config.yaml
activation: "squared_relu"
norm: "rmsnorm"
norm_eps: 1e-05
positions: "rope"
init_std_up: 0.0445
beta1: 0.9
warmup_steps: 467
decay_fraction: 0.305
final_lr_fraction: 0.0
train_tokens: 156300000
steps: 9064
Each number is 128 + 24 x the weight over its row's rms, rounded and kept within 0 to 255. Layers, rows and columns count from 0. Numbers have three digits each. The size before them is the row's rms in percent of the matrix's.

# up: layer 11 MLP up, 256x64, rms 0.217, rows 22-121, columns 0-63
# down: layer 11 MLP down (transposed), 256x64, rms 0.22, rows 22-121, columns 0-63
up22 098:121124139130164136122126122121155130122136113140056142142133139119178157104116095145111148128149158133072157121134130111113067153135141132158154102114163126134144153139133132082154082158102110
down22 110:143107107075128164103113132154115142123116160122112140126149145111118115150138135136164127150133104143141099121193136162129124090121081098083080148111110124112093108112153093126114150151169107
up23 102:112098152118138141118166112079133104132109111152137130141108125149178138116143142137111158159158092171099098107133118112153105143119126153171118148157148114134121137109205157166120107109126113
down23 101:071129117153119168120135140138139168148143150138100132097101119118183114073131169145090099120084136111153098101096121155119140114095138131127122120120098166151124106129129122111163109135098145
up24 103:192097125112135161097113154124123159092102113125127150163151182142133127086108120134152151102104141125161128180122136115141155147178136128134137138133144107161100134166130122124105124156162111
down24 105:107129126160171142141131058165147122121131106095107126090120130118115146156154114153121144151164133124181101138157138118107088133121084126148120132120135099145112113133102153096112073100107141
up25 092:122097154070116117155106130128156149102140128103117119109160196131134078127091113092102130120078122140123150140096112116124119126125111140121145114142098123128157152100141158197130112127138131
down25 092:129126095099090111101117124134145145117142162112139128117146141113098153092099124149065141151148126116119126102148146128124083148143084119136113141134181138128131110132185131138076116077119154
up26 095:120117131104141140153140167143124102111136116148091145100118116105131117086107165130153110086133094105104162080116140131141118101103168143108111092176135127098137118096159093150104089098109140
down26 097:128120122136173134131121121143091133118121133147142139156138126156116221118149136118128087167152104118150103137108163088117094126135095120105148122106119133098086155154121141102095166127139149
up27 122:154112131108128169140127105069180126143136114151115092099144131149135120132163122155139147122114116118131121132140150118161115161128158147114104154166147094128137160113139145157120135184198148
down27 117:138100139150071092124126123113137102179140105109146131064167144127094105108096099100108110096097092152131093085119152151130106145104130135132126145121122130123111159159131142133128146152143097
up28 099:138092122081132145104115109096080126110119114146109123125134154117139120155099123142152164112102117129109129105130137077167126089145123118110144168159085169105143113126082176143099111151146136
down28 094:139082127130125138127136129112079135155113113105127145132122153135145137156077067128128107146136128168139113151138094126091124142094140121120129094088181135146179087175125148123141114136152122
up29 102:168111128093133123120128133105102147103137138151108113138137103162124085102115125159144106153130098153138106126086125134124100126164148129115129094193162144146186144165130169128094101150132145
down29 089:148122152127114106121139153135081134116189155108130146157119149109123122127125071102114140149096105157140149174119138106103121121173115119146154091105126145161127100079128140156092151144121160
up30 092:117104103067184122148153112142144118149151121145113115102103149153159147128101143124093148120133137083136144141137135108140149108090177116141170114103130123098127106105126138175133098091092128
down30 099:116101106138103109128096144124159120146058108118097096084146105126132171140146122102135108128103120122164127138130133134117114093119080079141064126144101120132128104144143154146155111147143104
up31 110:122146140122181142117137112080087115129122143141113127138121155133187118094146106155152114146113114083089123146121162102189149112152170138101097111092101139121125114129129093119154133133115112
down31 124:101098119131165173114116137141134108156105096107096137188143117129178080137108139120122124071168131134136138124118127134160116166104109126122093119108135107144118120150162132162176122147121114
up32 104:116181158121134182167113102148137131136104120096089162129109143146141065145161116125123148127130133138149121124121112108123070094167140143165124102139147153125138119123129160139108092140099157
down32 107:134065135139141122153111126155127091133098122142106104175133134088095100103130131101152129140119107148077138135142107149143109101124132100150118151110118131079082121135092181121138100110107105
up33 105:111129134108114148111120134076157087100129146132119133118167142149159113098140108156113153121144124111102091132146101097145080112142155098122170147129122189127093133171126136122124114168102160
down33 111:122104158103150126091142169087131163125120155112086141127115112096127153123120145111127115197158113137126104167141128178127158123099152162120158137146103111099161084135129136141107121104106133
up34 085:086145098146105164118152119141133123145178135088109113111143175117139118112131083121167109141147114128153163109116129160121111157100166106112096190154133127091132157127142115145130110091134142
down34 080:136120104099141101118145089139115138109101090156124147162128078150096085148095129115126164096118118102118144150122101080129171106123154112165111089116118159128153108145151095110126122125087125
up35 105:119129130124142099104090104104134150149133146132100101121094143133153136094125137127128127087158091146141158094163146064108095154139136132115141145091116126125085165132117110106131063141159113
down35 111:128119137158134108131102116143172114165117160136159146100143145105168134100157128122136114130172148112106157118150156152138139127138130061120112095131111142117178167144144076140128135116099086
up36 117:136169149107154132117115110114147130129090108117112170153070130139158124105106077162148122106079153128139162148162136126141101128090159105161167130157131093139149126112103137146126121108098138
down36 115:121153101142115161091116091126136145166126091127135170113124092138168116084116128099156141093085152111157116143139078131113142116166118118183134118144099145137084099103124143134127107120118130
up37 103:162129140137147152105148127131120150134109095143127124127113173114131105107142099135129139127166124102114152145109149110107139157110189129144137151111101112100147199126150156135147057152163140
down37 102:142144141139145150122131134127123145117100142115130129149140148120092100144118126094113094118126162118068088109094150130113166165125134160103097071149148109152129119161134107174123080102161145
up38 091:123094139111124129135161096140170102168124122142079096127167111124135092105141133163117141108141085143146114134106134126129105147146152129178124163134094127127124108147108132131156059175107138
down38 092:160157128140118161163120147150094091148125089171113134106117103135068146123124109076147147149137133141126106160083126138148149153126123111127147085093125122122129171113142146143103151156098148
up39 082:117131167137147172139103100138129192122126132146125139130073156103135114108125099173150108123165116163122137147141077156097125130127143136099126143136147126146098107096126133091118066142131128
down39 074:095135156149141143168158129112147116108106135129163120141135111125043127135087108108194120142127132103125123177120123117103143116139108139091126158109137123132088132125110129120145150136081163
up40 090:141155134123134156155142115132135136136152152078154126153138138144154107120123154124119098154113106107108099161126127128190128144075113128081132107126120148116191142107076118137127085124115092
down40 097:100125137143107104128137160142066171080111150154089146096148134112104085153118102141084137124090118134101096101122086128127140111164113117117125125147149108126159145137144087125144131154107105
up41 095:151140135116133174122117133126156114132134177100118168107068150138135086144139150108139143127128158149125129100143181121167138115103144168120148135173095133159142185147112142125139136159138118
down41 091:094097150145095097133164134120178146134145138107133110128148148164116145172138118111143137161108173122105091143143115111134120146105102179134146166161146152153092152109157143112144177116134115
up42 103:117105160139162138142135120075134135138127102115113096073144154194145101128123084115143177123129101117149083113108139149119110139107140128120117158135130131110109178075137129151133142123138106
down42 086:078135097117131086109122125177106071113105134120112156168146090101114152107136119145133123137174111149134116143101123061131129098121145129124137112094131156134135101146110161127116087150121118
up43 121:123136113128163138134118158081128125099155152167097094152113150137153137116063113113150129125112135121098118081151130120100107147094121131121134083127144082128092151138133174155119079132120138
down43 125:114131147157152128083117129143104127157149151107150143166118129141168118155155147082171092127125116127181178085125126126160117132101135100136073165134105134097122148138150137142148128107136141
up44 119:162127178132161173151114127132095167090133107116123117115106141128155065110125087140124120112125118110084110132147125142163145093137140079135135113129120123099107143131147099107082118124170113
down44 116:132105113147149153178097137083131156158120105118145142144150137142154096142154125123132151130119135104087100125115139163091093126150116080123098145149100114172133133115125071087141100126098143
up45 118:083128131096177152134126146130103153121103124127090105106138170128146139096129092165141160103105077113112099118083107132114135147144145083093100146118157140125108139110108128116095140139166146
down45 125:139124119118158100123143145173105117150130095130091111145117119116224130055126160096108118094129142143136103143111112139128132125137121173142130112119143119145118145127132125106146178128109119
up46 100:168129137102128137143150152154157103088137127104124099149163116174151129130092109135139137152144164144091122114102152132173138115113140131102105113084176073118133134119161152155095124132162121
down46 098:145131104089147103134148106102130123128102165155168134153130139127115096110139105107119113113098094143090143121123125110086097105142128158165148136122134128140135122137159147156097155190061107
up47 109:144110127092126145113098155130106127099120105114144101136085113131158121072107114176138098133114103095114136097067147101156131110096177167124136106109115105105166124138137127131128094142145115
down47 113:129175153147122099149130107172123122160117127184120135123130091103150106101142090107113160145112104128118131151123132091139116091120145191142110164143122141145114112101108117128100118162155178
up48 115:141173151119140140136138105139096163120168112106101125070123165123143072131124068124120153115119127119127129136088111114135102121116165128110111063113159128099141127125141122166135129150154147
down48 118:095111134130137133113104082150097141141160079144155148106163141118154165160149120140108116146082149141108129108111125099141079100128080136087137088119109091111097139152117116127114123094128121
up49 091:126119150105142149114092159126156121133084098100108131125083100115140123093123104124132103098111127130089123113132169148148112070154144131158145148115137105136131157127153097153075080138162115
down49 100:110125166158162159114129146133148121101111140146133118144167074089155123117184157100121130142083131101129125115146096120169149183144108118144127117143099099124103119083118125149155129135112149
up50 128:104145126101135169146132095124109129094111111083118135104115132127133113116127124131183125120103105145091089173150165132136128131095166097165105135156143145140167181120092096147108128120136154
down50 129:104121110175114114140151103124142151101105119103136122103125130110181129056142147107107123102132128136103091169126116158143124146112119191136093090133103114142136152106148163158150151125133128
up51 099:173148133089113142171157134110131192118148087134099135138125135141143124118101141109111135126125110149088113104160096112123111133122103144096136088080113081103162137110136145106099111147118162
down51 092:120174178131121150110101110146113118124157105104137105127086125115111156119155141107127114143105106155061139137106159134126127153140099174124127144090153159112118089124097089090141124123119095
up52 098:127157159131149142144146103125147119110105156135078165120110178156122095124154082161152133151137102099157151106122123157085110153118132144115073150166126105141101133133118109168147106137120125
down52 096:116153167180108111126121163125124141102107122121127134136146136122096106140106112158115120129123093157100113135159101098060111086162072138107118124126147134142094135118140116172134127121124181
up53 094:118115180097121150128128161140138168114114075137113167096129146172143151107087132131137116150153177138136158171143132113159117154170186102110136125122115149138143139099118130102139131129132110
down53 098:122141112087120089104114108136171128161153151139126169112176163115066139122144112169158107111093119134119132119139092084115159128123126139122094158102160129153099159142116155142139111127141121
up54 087:164076118108149118152095158100131101133115125111102108113120111141145128141112097146128118129092116122099097083111135109149076117140143166150149163107163134106141134153122118168136081165095103
down54 095:118145075158160133118122075128144155138112115106122113100128134115115109136151143124113146136165092119129063124129149123117149129097115099095123111133174130138075151090103111109092100155153148
up55 084:092111135145171140140168112133133073140094160125104071103161092128118127153121083116131132173154142097111139131131116143130131142095114130093149118106133106095150178097123104105136122130108141
down55 078:123150124123097118099112140130112167119132113186112163151107152098177125101103143145160153073104102152154113129122146146115152159143157141160110124155141161167112104168124122122117107131160111
up56 104:136093169123146119131141161112136144100076137162131100117122103168128111108122130144153117122141130129135099149093142118142164122051120108073154112138134132161137138134100108135137068151111121
down56 109:117109101127103101177087098127130129098126113143136136143113095134209150112107101110131145137131169097143111153125148112149168136115137110146075134104103134108096103153143131125147139173118131
up57 088:132144120106185170179151130084119155108137124130121135096108124103156094133090141135123121140118120126103174128157161120145119102104109079142087123112164154134122134130155139102100120101166149
down57 094:153111093116127109106129119126115085117133096130162119131131134118118140146135107122122139140112114129186109113119119112131072159138090104122120076161178108134154114117080109080157122085161118
up58 083:138123101124139172133132135145135112117118129135126117147129145131167102111179180146123119134147158106155140150093091135109109170092147098126131108138108109112103164157089096155170106102091163
down58 088:113154137137111114092088113158110172133155156101117116115123125103138133099150115137100136107097177120081134163115138138131137112133100124165162125117126133116157120183065124084142160122126145
up59 096:141108123087138131115122174109140154168115150120129152148107169133144127124097090152157135141151098104164134150133107112196094154113143163133097160152179112138114111142129117127123092125126099
down59 094:112133130109167130119108128140090146165161131139145145141133195122108142158137107106121124136148095161093144108138120149099187113122137166144090157137123149136162104117142185128161124130147153
up60 102:133174119098115179145124073133093141118151103130108100103133145131140162131102133110139134084157116113128109165117101117118144119102117114149194159113127114147147134075102132153114095157120128
down60 105:119159122115102120137100107164141099154133120113103112090134094096081125136117133086100135132115108119156123146134116112153144129138165166183086157159149152103149137098097170141118121142138089
up61 115:121109121138120137106124128101166115127122121079097149098105134129153124104102124172160121070111096082132143123117129109127076139123114134161089174119104121113137120098164128158152079142110119
down61 120:104118067132116116129130151161176150116153063109161122149137145090175138128128144137129156092131143115125152122158157165098136128072111135141112111140120135126141137162144113114106115127151089
up62 109:141149163115143143124118137118149154124150128150095149088111124160129089083139143163155147151114132084173096097161124128171140138123099117162145131082145138080138148163104121108119134113147156
down62 113:161126090133132147162152110143154167086158170131115142160143155087137131084151079106107127119125159155134119126127142175167129145167118150140092081113131139142133113117111140117098120154141119
up63 112:143095101135172145126132108124140088077118106087115157133152129181142105118121122152138146130130121123111108068154134138119107137072146114182095124157153111115141123136170126137096137149142125
down63 099:097139186112105120143107141141114157207101144143101079159113139124118115120121143114134136113136113120149150166096128099179187128157109136113145135116133150125114161130107134088134128123129130
up64 096:118103127087154132168144133103105123152097170139144114103078131139132114076143112164128159164143097133115111144111163105150122139079134163133125114153122136082094128125166109094113115125154135
down64 094:112131136127107144153126107119121141140169116108124087110131108133102152153125143137151143155138114179170105116124122138094162126146048150092137138162129155165115161143183156135139125121103135
up65 097:117107146128143125096103153129121155111136146115115106106129155121131102134101110128135144080102143127083101133153148120115137146130132109087150168087104071171125148123106163119104097171181118
down65 089:098174089098141129129121171136146095140119113116132140127134116085132119116098190112124106106135144095090161154126094133134121173102120131124123127120099153147130155141089142104080148144129176
up66 100:152154148107146177095168136094143131122119144083119133122179152121184117140140173130116140131100146159112172143122153164120169135158148129135147124091141119140144134165119095126098134124143106
down66 106:061162125129126112117077103135101136169174120134104134130120130124132136149149133140128127114117121102124113065127130128147138130088123157158114127111151140068133141111150186144129088137135152
up67 072:131164165161165158124174160120150128150152151138147144083137138111131120084123162111107188119141146113174149093121093133117094130143136108100147136154128174091139112136133138146135109118127136
down67 067:129159099136138125111110105104104129115085102121090116141127079107079139146143129156132113126129085129116105157111145106151167115110082126159096114125141130160159130101128136105089135129170072
up68 109:177104129088144132139089116070111135098135155102070112144138124138136125151125115132153150116151122126126117093109118146134124138145129056151168131136107091152142125109099140148137077116149135
down68 100:154086136167154152109115159108100134109124129094132110118164117090099152130138098070134105123127123124124126127110116134136102123152118115186179118169090145120081164136116104148159134122119121
up69 095:120173155100133140134107061137135171094118122114150108120111125118145124087068139185150140130155136120146103129126102151120113126103145134146100136107104138118099153073146109135152101146119120
down69 092:123136114130124107135123114119111119106160146143158166133117152144100123097133093157143114150113147105129108119121098144089089093122087134099187121134122155162120081166115166115151165171141154
up70 108:116141137097145120107133137102175147101112156125144150128139162135159166110154120162159135103163079064173100107077121115150126098134165105102135126138096100137134115133108121121139109130114132
down70 104:119117145151133156134108124105099116129178160104119134115147108098148160160107158134108107118166157153126166101151117109095153100121146168124118107083164150153129144094145113111172149107172128
up71 100:161106118097122152134135115100139126114116136159094110140087115131159104121133092120121156135090131111108147108088135123166179154156141150158185165081152133119116120115119163138089129140137162
down71 112:149143122151163110154109157105141164156113115128146155092149118103168127105134114101141149126118154144182135128115109133120145167125102098139103078099079088140129120120151135104146180118158111
up72 091:141109129151181163149117114125156115108122163094083093121147126113131144155142112130173200128146139129146145099090134108136121100127130143113125129165116115125108132110101191131111096158117114
down72 084:102138120106079166126080135125128129139099114183138134102125156091087106138114155109098141144150149158115132154128091141113129126124118137178098106110148119152183164099122153118117119116100143
up73 099:098151148133153198127129102144165175095138165154115097129127142122149127119152147134163153142091132146096111144106138128134103110160155159123144162153182149164119148135161135128116143106116122
down73 097:120063096109109118141141133139128080157127071108095142097134112134118118109097122113160107115151154107145125115113104132117091182098153103161147129088124159112114099115098119111105132153132114
up74 105:108106133106120140105175138126144102117140096117104129093128117155133107081157142151151120133152129129159173067127134107124137117084147092129135124127155110131159167153160158091096129159151158
down74 106:147122133117076156092129183102140128084125162134145155147126111087144157107114119145117125189109109163108144151095143149114109143145138128104106114155109151130126170134068123116120146113141125
up75 116:136121150112152111124103079132114131110186125162143142113077165167155129119116120137142133152105101133099093151124144119152132141137142097134117145111170125158145183100095096099102139103159130
down75 111:077129142123172113144129136138132167133096118143122113103102109098137157136118146135113114088081129119130162121159141078130127133168187136126118128161123119154125142150142119146122185089087143
up76 100:097097091115098134112185136111137124131136093097124101118100119151137101074078131112147130141133100128131132135110169113118127151097155104139156101128118155111141168157094107127085097110127100
down76 095:148141138140118126092117122133092150095095096151128136137102115119104131109161101119070091149157140136065100139139123133114143147139148115111150091174096088134129135090133136137143128073140144
up77 099:090176101116115144135123132140150148107156135132111129146164151164147133117101109112161157172144079133148101126115158089129121174174147107167096140135181114118133157127099119115121139111136141
down77 094:111124138138143143103146108100130159133133143171140120145123099143123113148113133135165120110129154133131173122153107136099138113127117138149115137162144139156149146139133126165142239078103141
up78 104:101166121089162118107109115109125117138147108090136140086136168129123116142089130116150136115123143076151120099121172130166079138099161116139142146123126132106183164118104128123173134148149136
down78 086:151108147156106179109104121128111130079109174121113098099143131128085096154152120188122101144126129123139160123144130166110106147138110097138114129161131155114112167142099124160142151083120134
up79 087:092148149110123139115092134100183134115099130133118162162129167090154155118105118129130129106093112070167143098135158123129121135148115134155087137128140145085150113122162106112117073126139117
down79 096:097111098161129140137105103148101119131108136155093126145088141131093109171177098111127136164104107127114058107083112112143142124084130111105123139140128154087134098098137125110121139123129151
up80 093:082111093118138122143130123129123131119165121113137164113102156131144142082137115152117187143084168118147168109111129121148101151142151113135147084121118120158181152135135101150123079099128152
down80 095:134154140144121133096145106135149119187119132130127111161155130097121189139159120156087126164098141154105120090134096145106109093140113154152106144117115117124117117117086100146145110089079112
up81 104:119132202091133091144114065130109110149153131134109102097144160118148111131072141143122155092146105121150148108116132136106103154127162143140159121135103103123163138129139124098155101106123140
down81 107:103132100114142162119124146105096101111090158157113151137148119135123118109165134108118107115163093183153117127142118156092172085163153112160153112155148163124122150145105136096123130104167121
up82 107:124125115102120160120104147103087147092122123137120147107158137165125083120116161120141117148117144105113104161102131109110093159110116148087109137124163132088152170112093133110092090135187130
down82 097:120119116139133146131133156115141100140098087107104147100147129103077125152161121159102069130096138134153126113111127095089161113126139136111122116142133104138103043124166146142136114137155114
up83 100:170097143125108166142166138117147099080127128118150120093139123180154155150114125155143118145133116170175142133149163099155105147123111139181154113131159116142103154139124148105106105131101143
down83 106:135172125140162146114138118157110157097134095104115153122145151144118136116139114114082158133130127144119109143079100154116109171145155111090081128167113131135187132159151130099095126135117090
up84 098:164139141123124129135129118123099120141122106144119127146133146148148150107144075120134133090152090128138135124088116149113101105140152140151123095117109049091151141131102156110113097183117077
down84 103:151139138125157135163151134137127173144113149115131129104113110082148090147120162149135129161117160185091139163115122139156124126125090151131133109121105158114093121135111193142111074128114143
up85 099:162123136087129117102167116157143087120145150159096117095110156117141115101165149144166130122146166122133137129093140126121098132112115138130111105093135140088109151136155093182157091141116172
down85 099:149129134135117109081110136133126177139111094148144098131136162156104145148164117139141170139116152081132129145138178108065119152121121110082121126141104114154141152112117129088157131086113115
up86 100:120164166099144176120098132126156130116146116106098128147121131101152103131124108105129136095131134098095132113166147154126109111122163097163090139108112075170175132094132163127125111147107161
down86 106:114133148147123162106071108122097105151108145125145111103159116099158150116104135108111150136136152143179111084105151113120135150141133112093136056120166136138115128137065106125122127114138132
up87 077:113163148101125134118154121138113174097099140117104131131129115111129125074159123094120112156159116140128124098149097063114133135110157098107117166148152137106076139101149128115084108105119158
down87 075:139124112150131178082127147079128078092126199141149143154124105143088126144124118113140149127140141146142134128105119183129103078148103139141151118122142144101141140116128134095135126153099159
up88 092:138126109111114155145115134126122134123163127137123119073131103160158120118136183125171153150160157111153100130085141119099129152155147154101093110125160144139125101112081152153127109140146189
down88 101:136107154113104140143113099115108142126102129096146119154110120107121125076103128108096144137166136093082181141148110126136139148120173128136075093067141150121120146131135130172134137108154105
up89 091:071133151078147161081157132063089136104125123144097115141124159127136148120161147112119121122127101106125110171129152106161142118123153112118170091128120145122118107153127105142159126155114149
down89 095:138083101134136145130158123127102137130099141160171137151159096117152155135143099102125090152089136080124138156158142149147117148067137123122147141122112120102125075118148114163091116111104108
up90 078:156123159099118106116116109134154159114145168122125117139141100150123111124135127126105157166192107150153148102140146098140136146096174128078114115158162139101144130116130100111135097091146178
down90 079:121109154195177113112078114175158113142162135115113144140116105091118146156110125139108121162113180141117153152125142100103176132146109145133140105123121155143141156140097149102135134124103122
up91 099:100153155120194129137134103077148160113142081114107126077159104150136127131134127113122137128120131116132096146131128110144131136121101090102123173135132083087123127130154125096138127129173176
down91 098:111062140118118101133143179091129150148123085093116105094108145155147139131106124132113075095140135130133110103131115149097137114127113141155132114130126154122126146119180133155072108145127089
up92 104:148126156109111145136131134102160118118153133088084132074152087130147105106092116142122137104103102091136100159143163139165094160161109136182144135164121132135148111114136136160154127119146154
down92 108:167158094112137117124140120142122122114076116178117130126153131134113143077125123147136135131102135093151154132110118136135160103109152171118160147118090162175073146150134094142149115142171137
up93 100:104116156134104107115137101078127111102127153125133161147122182113152105150129150131133167106140142130145074113144113141154136143128120133129127154110192094105151137127113134081110071140096116
down93 097:138104125165106082133166092115122149085147099115085124146148155107105136129126133120162124088122146090125117110122165145120109096141139162116190137168118113150119090126137160101147148123104130
up94 105:144125122153172175138118127141131121097133129175100104104094139156128064112152140163142102107122132088148114129137171102142160179159158132085132126112120145119120161157120101114140124130145129
down94 103:118123129181113127119136116141136110109170113100131129084171101151091148138105125086151093146130112114102095133143146111138151139148149123106077149093139174134118116166171126104142123086109140
up95 089:125109158135153108137107153107096107126104157162118138116124113169150099125115142144142087135126127085135126142170158141160115103160133152120162140120171120144140132168164146083075087118137154
down95 097:132149104141149119136117104097112113140088140100129146192133121119115125138179093135133134155114100162078123116130137170094108160105134175122131149130143092159137157153120107153141115091133092
up96 095:142109109098131116112139160109131141145095124105129082128115153173142105134137144119156116121126076141184140094136150107114079126099140108141103096128145188144134147088137150148109138120173145
down96 079:152114095145147117092123135117129121102103160156128151139171103124090119118111124099137140125133137135101162119142104135087125108136136146149140104113134127115140138133151127136131245165105121
up97 097:120167125085095164109114109099168155086141148087099122130112135123137105117083167155117117162112140149145112086146142147146169125139160162114125083144100132108150138111145119105148110141119150
down97 101:117112106131108137092139149159150151083124156163135122125144117138105187098189133129133118128143100137130165130135101159141140162152139118140150102124083124146120197144093121118094122134110137
up98 095:112155174114128150143083130111130106159116174137130129071082110125132110106130148124156110108131082109119112113141125134178136147169115183109125127118168123131162135110104130097143107148124159
down98 098:129109117129100096141125156122081104142087135121101133115125123147163159111148174098154104092113084123136130141132111127141132153125135162134081152147088124113083130159137170179127091132111119
up99 098:135100163127142141115086093077159159110135157123125089149139124092149099109068140149120146139148095122116122149130118148149130137182123104166116124168141089106131139133104147126103102109156139
down99 103:125126114081100096089133122143063112162123138101141118136160152117125121070151108086120140099129114124142102100159126158119123091116143108166103111122166137115149134099172140121121143160136146
up100 104:128148151117149195157143090137133143110117149147118107127117189130143082149090139147118158146113111155126143134146129065140146121146137124121161138116108144101181114103100141123098123104154133
down100 100:126118144127123124111114147193126121162135146161119113133134143176139136132113135135109164153145162183132116119160102120161131107110141153144150144164063100145133128142137143109177165148096131
up101 109:120152141131132108112110122123091152095125089126105110135120173111154133111090153142093175128132114104119132119105164090138105115146138126142116171094185117084143133140098111116115095118166171
down101 121:085143144177132066136118128107142074162155118126142179178120095122161131129102135111150171128147144134144117128144113101129138147104120113129105130150088142103134117129112133146166101152101146
up102 071:083142137118188116157169107156107127120112114129112110107145152102099129130151103115125143148118153132150132098158117120117157164112171145129100153134122149096122107158151124107115078091119185
down102 063:174132137134098141117077139111136128118091149117131142133093123162104143136131139151097110107129100130101106129111148150155148092142104150136143131105150098164147158106122122170127110184121057
up103 097:129150148054140175139165155139139165088136128128128162097124116131148149104125108101142099097090112107129143114153132110112114135137149132095187091113160156121136144124133095142099124134158132
down103 105:102125108128132148098099137170152151147122144122130112113151145123153145157113100121126059116124143148137132150117094142127096132151140142093162162145161169103121161162153082155112134121180116
up104 101:139113135103125106197113118092131077105106127149102125170115130153162157077103127158127146117176120150131120127088159145140137155118135151119150119126151140136185133106121105134135095116147111
down104 109:072107142147127137153130118144120097124133140145141098156162128117125118154091151110145169107105124109164165099184185134090125125142131088138170138128161139132135140131114169095126146125107112
up105 098:138122159153114156127123123123085135129135066113080136143150135194128104078130127120117129112140090084133168172121137090129112098135139120117120111148123112088129124100147149125122097121142165
down105 096:128133147138108148120144144103179087138114143099135101133109154114107115155141146073125125077085154128097120148144102158103132096123125145130132124096143178145113095094156107117129118142071141
up106 088:148142148130152116104097107106156091123107112137130131145118099141173107082132102110164096121134143120149134117116131121189161101095093118129115129110151082112172134122140147169154099169113113
down106 100:089097102133157111116116103117145138157128119161120160108126124129172116140175145093091109129128134155133170111157142125106136131148159169104121128147112128162170159114190140119140112105162157
up107 092:120125126102153126116123138113158096115180104080125097136173103165129117108144111131213153114117116124119123123153118161154104160129162115125102116099131099153134114148144110134096123117168139
down107 088:115153119095124122112112143124109159134118151154111126153107139124100104149117168072122106114102121116144155117102094133104119127126164149145152148120159158164177128124125132167193189135130128
up108 099:100118131086089133134159101114121090109154137095130144134129165140149117055126100126121167109142147139116095164112135130121087144132154127167162126173138149120120124140099123146167111137086131
down108 104:144125104129121130102177152163137133131144087105098118140151120126128126129156130125144095163130164132159096141126113113139136139097141152099199131143120108164103078169076145130128124154112102
up109 094:115111114113117136149164104142166115103093105151137149135117166156152111161159154159145125171136128111135159140132138130137115167092123149182141135156141137073165142108080100161126126122128154
down109 098:118150145158135105127111124137094126142123127099122123097140151130081083099096116143114129093154159091159143155122141118118114129136090124116155137069088114114112149171163159097155125139081136
up110 108:157149130105128128142128120121173124089145123141108092068099100125148077130111140148111165158111126119101114153079136128128129148112149119105085125122116164110122125123094111080159081127138145
down110 116:125073104148134132131127123109108086152145108113135136137133124090140138145089113088105121134068096097094102094159099133110110124144159150071121140140106152082135120129104100109119138115137101
up111 108:094141113146166133125115103116129124114149085125117132127114162143152075109106110173147099101104101118187083122075136143121129145145125141133151147133118147160131127103080123157091132141162124
down111 089:155125146091089161112152112102145098110152136131161158150124186153122139157145143121103095134156146122099120165125102103133099101116123081119126118139107128150136109129169112112125197114136150
up112 093:137165110135162124100152149158110113107130132137120162112139119183156138069152115121145105171114091118136142089129119134155084140166108130111117122160184144113138136130137110121112140179152132
down112 084:127105092167137146145142067101111142131074130097088089159138110122134115169104125168113118118161158141114087158124153114102165138115143124139157136097111153136147130148126147149116117094114115
up113 091:154123107055114140089115128123171119133165087133126108097161132160123101130146169126116119129130126103115157133148180107146108126118141078122141134117097106104154150123098147108128105125095095
down113 089:117149121125120122135117176145180104099121091107125134144107118100116113092168099129106128072101136106091142140140118063106127085120138133180115143119142102122121126170145134140157118131111109
up114 094:097118157129183142107149118117129140134114149132117151140104146118165097130108135181111095167133143163159081151129150144136130103090182133150134097124168156104141134098111172137111112136126126
down114 098:186125122129082108102115130143149133151132127160116183127176115124150130162135147111128134115084178114122158113162122150098130137126128121145121121156130133105100183164159180122131118140113122
up115 095:121113154125130134125119117120151176083111136105120099071123187128124115099126143096129150095149140144104144120132149134113151175147131146101139141163150091087129154138133085156148103127137085
down115 095:141119137127127129103113111125085139152144189136116127171157138139185129126152136152098127168083078132141121136121096109152101152141124128142131099110150115101111139118099188114124122085125103
up116 088:133129148071098127142154144170164165127090159116100135108116152123129134141142161156131150129131133136186104120133146091111167168110123130114092130152116070139106152128159149128100130143154126
down116 082:134114126151120139088123120106072140132098145170138156132119135132082094092115148132116130109127128145146129132114116126102164149140119109161133132073108129134154140144153136116072178065140150
up117 100:135145139105127106129146123079121097134136159113141113108115132119147141141080134195168117132134139055092080152152139106160155130117143130145106142141163133156127145118127117094129116168147130
down117 100:150103151171138138105146095113092098129142164144116158131145116135126128190129153147158101151141107181130124110106128096157172099141105103150142155128133152150142130139138121123188121113160106
up118 096:103141147101113118153113109113109108137099126136130119114091118107141105133113122171145170070160162108148120166110123097124087163118140121100092100099134121113164129134095094184129097131131110
down118 095:110109114133111128157120144120130169132099154101111143128136138133164144102141104126118120178122131167114078145201120152118208126122137113103127123095144159141121132166115115111129091134122113
up119 075:125112130106160140086114125149139151132101159117130153139071173098114091119124140155096140131126159168095122100141121133132107137089172138072086144127109133128128131127120138150106072142137103
down119 069:135160129123143155138135074126144133125124169123144117127135118066029139174118144148111122147148133143085131107135130100107120106114123126086151165123113115134118135158108142104130145135116141
up120 097:136123183137124093176105077134107129104079151120101145083097116128137149109139153135134144095145131118149143104120158125153122152157122161108120110179117129155143121116120097143144098161156162
down120 095:091104105162109160195154086115095132139129133134140107157129140110159116085146146092117099131113134116133117088081151138119122122108101108103150109113082110130127169094135096118144121139107134
up121 088:163107121128101119137160138110121093111128129107123092130149140148166125118125110119121137138129176086070169114113096162152138132090101099137181111139136114119172133099110099155149087128124110
down121 093:176141145123153089137134102148100125132120110092135104143150108162128109146089143132156163153165118112152141109112150085113124089160094125119138171159113139155118088181124108105127115128114160